Each number is 128 + 24 x the weight over its row's rms, rounded and kept within 0 to 255. Layers, rows and columns count from 0. Numbers have three digits each. The size before them is the row's rms in percent of the matrix's.

# layer 5 MLP down, 64x256, rms 0.192, rows 0-63, columns 0-63
108:120160111141144158130148143155124144121116143116121112128118110153129107140124150136160141115118135130114141148106131138108134131144138137168103135095112117126134110126140112089176134120156068
104:118153117136102173132086136133112109123143174148113101159078149186111196131119156138159131124099135132141116184097141140099148086159127139174096095088147142165126128105129164056144122111112090
093:126167124100108095142145122138111171094125144107107175154104131166120125122097150114135110107169142107141151115169113140150123090085132153165107092105159153125143088113098134129133116076136163
108:135086103125104116113119106162125183150097094159101148153138131177127169128131146107100161126100144075156096109138120117118108134136115151149136141129118117170139160087110121153127063110115126
106:141111131097162125204128100146088136132135144109143122141121146142102119098163124088125104146156099114144095109146125142135101131140091115148140138128105122121148087121138100106091119148132114
099:094137136146125086116126102141152131140159178116134118100131158146155115119148179169113099139180096149140131114111145135143107114126134140163136110114146139101100166146062116133121119144119174
108:108163131120115107112157194087113107154124100159145122128142101102152123109121132137144143142085120139123122098118126087142110132139112120119087129157107133091134145148170116101129155151092163
116:106133119191141115118149138110160148146145107111098135111132121161126133111130118120130124110141098142104120081113140117139113129155094167078170121129130095138155134146104140173163081109149143
101:138145134159146127093128136119170102141099114145124104156118125138121155143109156136151130153100127134139119134112130135121117145094158136105108144104135131107106129159099175092137157172104084
098:135143132154139147102175136112153076106127137117127100128100137116115112132141145143133135105140118121131120113134131144125111104094107123147164128167100146152106114187078125126148108116097148
094:121104120105092154130109116131123123106138137112160177107145146166088152138154112088108126120106126155131128141128091150104136137121138106093093131131127151127178113145126140082124110143114129
108:143106116152109143173129092129111099172147143140089095156117119176117125130148156131155150129070129113067096153095113127167107099112104123126113127161064097124146158148127144062150112161115126
095:144090111094107149122117158135130116126113129122172124144109144124131163146073110102106125089132131145126129128161143135104133165161125124131094111102122143126152188089027168102159075123121109
103:134116108131166130155115127156148147129143129127110080154076156193152144141108117158110141101110161097145137140127093133100119092162086141136092120117139132133114138124174155067135117101114092
113:119149121160117143056135173155133144102151086137097107138128118163097119136093156128176141124082119113098107143135146069110129073090143160139100158114149111141137126110110153086181136173133114
098:105146132115119127144095070087149103231137118176162128146129139127095111094129156145137089122158119178156125129122113095123093119125084074066164131136130175119157152154165134143064147129138083
100:113113144119123163088129160111124119120104152122121140118113116104111129131107139127119135077150140143145115117144130147092113114129138117080129113102150172135057137109111138139114085135126126
099:148128094096118131111143121136164157133125160119115139091147118131152135123168105105142073165134138148147108120158107154119135150093155146098166102126111126139115115117179170182117119137127086
105:139124141106145145059156111119210080129103137084111148122118125148155076129150093110130133160124117134146143102144141141129148123161162119148156159146118117118082120124166152112155154121139189
098:098149113108138140084145156160106110133109119136120110159124136158114175131128144123158112126153133103129123138131129143097154181134092090127125174154081130133122124076150069150170110154108134
111:087114106135156101128119118150047132151121119116158081125106211119154119128120126105122114120132136131130155117098155150103145106131082103062115149137130145094142123127145088127114104101125138
097:103080101161114137126134121120115094067107124137117105129110121152121185131056101110106139103125117163118125142110135104065123149133138097145101122178138161155094122116131158105107091099143147
100:103114093136107149156128139157106122115100149135121150132142135071176122102096102105146109115141104134150115132139125143109109167187124119096144166112105154099127116153115110185161121106121120
105:147119126148117156129160136137118109136109118124150160089179136119097150137114121084143116071088143101177117139117140120117168137085120102130106105105068116143163118150148102108167110160108124
097:113136169136115107121150058163128103114172132121122165120124157158133122121128141145123110096152120134132127144146130151135107097099159126100110136119106126116139126164090111127093156107151116
096:115150126150118137149118136097091115117147106146135128122135093088112145109116162121131111132119158160106134116123149130120108178097137126071125132125140105132161100135141143131097157123135091
092:170143158100149133088131142109103087153136092130117125153140124008144102123148139136141118107140124089137124112146100138106143073120142096156119138148114123138137091103166103180124119164140135
092:132133116135087120086125090140098109082137118138105144097178140097124129086141163128141120111137089144175101154107155143114148124099151149120127148127111136104137103132101094155123134156134114
090:143101119103163121130113190090080125137089138170109137088129164139152153145100113141163156098111130141145107130128126139103148113149124126177112135157130135109128099175170115117171113165137122
098:147119139105132108136122146068132122131127138114174135097109096044142104116128131141124102170177119143132150146137152123113122171104130123133127095136113180094109127151123115166095124161147153
098:133109104112111129088179138108154166098103123124096106182093133081112120152077142142132164142129179106118124119111154129105110142118120139153119179098143175108194129106142094154151123127092141
093:110147117113163165152103095148107101151168157127161078074111133169107123119147106178114106127160132149122132121144134131118144136147106115087162115108090122146134138138168115084111131135137143
082:127167126145150119166166100134154143129088105108129148140148115140150131136094126093129126127132114090174113134142102164141155107157118124141091100128155114170142124161157119140115174109110148
107:095124110142136150146067106113103105119142149147129098114106089191145102142145112168147120142130113133120124166094148166150192160123110105122111133148104141149132157123096123087140140107131073
097:124104123103138140098109117131115144112145119125140140128123129104139122137145156088122127137139133132146125121117114136116131170111150144113113174153153155124147158134131170094125118117124119
093:104148147124125135129146078129145153088128146140124114122145148148139097145141180142187156130146133091123119166080152124159103093140086165162138147123122149097136082145127158140127106103090142
102:142089106064136138096115105165128125148125109143115132110140127117140102106167152119154129169132124095136127120136138123120161093080152130117155159117152105129130141099173127072147146133132200
100:127133119120116160096054140137107119176155144131113093132105118119136131167128137140068189099121152112118136149147127137092134089132136111161108105145128132144104172077106117118122158121096106
110:115114123171126139144140130130158124141094134116104115168124139179124119113131103114119179108090122141130115153070133150136140145116179158122110142118174130136136111130090146094133084116129122
102:095116154090105129164059084105192133158103101163162137154129109122127122100086152155101132166140100157153166110135113137154123114163125134175168111150185136124138134137114166132123144111118161
097:147119108111166099154133114129149078137138109129120121067128120144083130104115134127148166102118141136106099130107106132157097114150137121175105163132149124180149091146150150145115138150114162
094:154114115118112130126106097132097142098114114128110141110087118200116149116115130088129131103139131083104135115107157127138118136128156119137127124163093126148180097148120155111122104155160152
101:120151101079125148123118141133114086114137192118159104102083138182100128139171142120134149110111112113173134122126101126135137117108144131131155158118119123123125139105140139066126137156118103
087:146122134103116139161148144120167118116097097143165135141132166103155104139116137117134116117102127136103155115101096112150124118165117127183102139179149118084161161146228136084103179158119145
088:098130099151115105069128126109137145116119143137108169154138141159096133160154138142101112149105114137153134119151104129115132123124137140169114134124140164121108113128125127090114164102126080
096:139135132119133134143120118153141145097126145104136154114147119135137139122134125130146140151135140189097141106155149144180145162082131138134144108165142100149137119143149131107107104107164172
105:117143133139100168164138128166130147119167151112122184146152100098101123109091171119139099133155129157131131147099143113143136160150130157116151084114113137153095114136071121178090108097128105
097:180129106082119090171104116137132145158138141146138100118113112129087116147098121120108126119137116106159137110112113117131097119106149135149133110139120105168149111136155160132114151139108122
108:183135139164145162091120141100106086106154115131143112110147122070148134138117098111134117165122127167145133158118116119124136133117171109116127131103112132102159119142096163105115114142125118
097:103126149107112131109140096113156105141148138122145147140126107168116134124146122156103136109131100102100122122135107140183121117105140149115138124150092160125116135101037122111121113132129188
078:134167153157138158127122163117128112138115160127124085091120144126148123138161140072147119141123137126142138126130129136135150105073090122088130124156181104115128116131142157070160181114134142
088:136144148134151106101126168127120139152118156153137086131079126178119100081090133143145181146127122127152146096108110113099133121078125087136145150143127129085134149131136130053118109161155135
090:118114121096123074122143144113139134153139066146107144143162114087130133117134152135122111151125120158149167171105110155122103192132148150165187114131160128127117143132183143138141147170083119
092:132101144141109127106129119164084156109130166084143071124123130140146107167112116133147184117199113123092129114112126119136152133103108117107131135091108126133113099104135093132128115099118151
109:126146155126152092157107119093140138129164066104155128123118092135143084131145120152096124139133087113122133107154105137167116168077118111057130109140130132121132136127137093150101190128151118
110:139110150122105094133186075104196106109136116112132109104139110191117137142127119139128153127149160115084131135113168167137130119076129116105125136120119142119071133130083119184085118095135136
094:136075114069145093130106086167117147093132102151155134143170126158120108125136165130114127139147150121128112151148129165136120144122144163129100115123136132152127114114201120136142148115110139
093:083108122099106138119129145140128088174083151153108145159116124109131152105100102155126107107151133160135142119107116146137125092105134097147134134145150158167099104137115155176122112121116121
100:095150114147117165143112170139131107136137132100161106132089092164121154100099151161113127116144146064168100146112116137103145130189117166155078105161110135129106107093133180100133098103115094
127:134116131134150131130146097149092151099141113130103128178126119133105145121063171157113138117129154088114118162134130125121124106168143177097126123089116124146105094124107069174139098112130132
109:138158136129116137130141119142110161101087131107137125145121149118110129113137119135132126162126129127136133112150133135113142121150091110114165127110105129111126121126121095186132129088096144
104:123074138121125098141126101113127159128144147115127111135141154140156139126145100139066114111155084136166146092156164114120114143121112114096156117101102109135146172120127113129124118135147145
104:136136126077111155133165181136134119142127095131115170124137101087083131131119211128147121114138154122160129130122147137098130115126168156164102093148133133121112164149161160101174130134092108
098:109109124141118133092118083118162121130126097139127177081139102080099146118083158158157146099127157121128132128132098143135122149161124125137108154108161133094171146107085127159129097095136122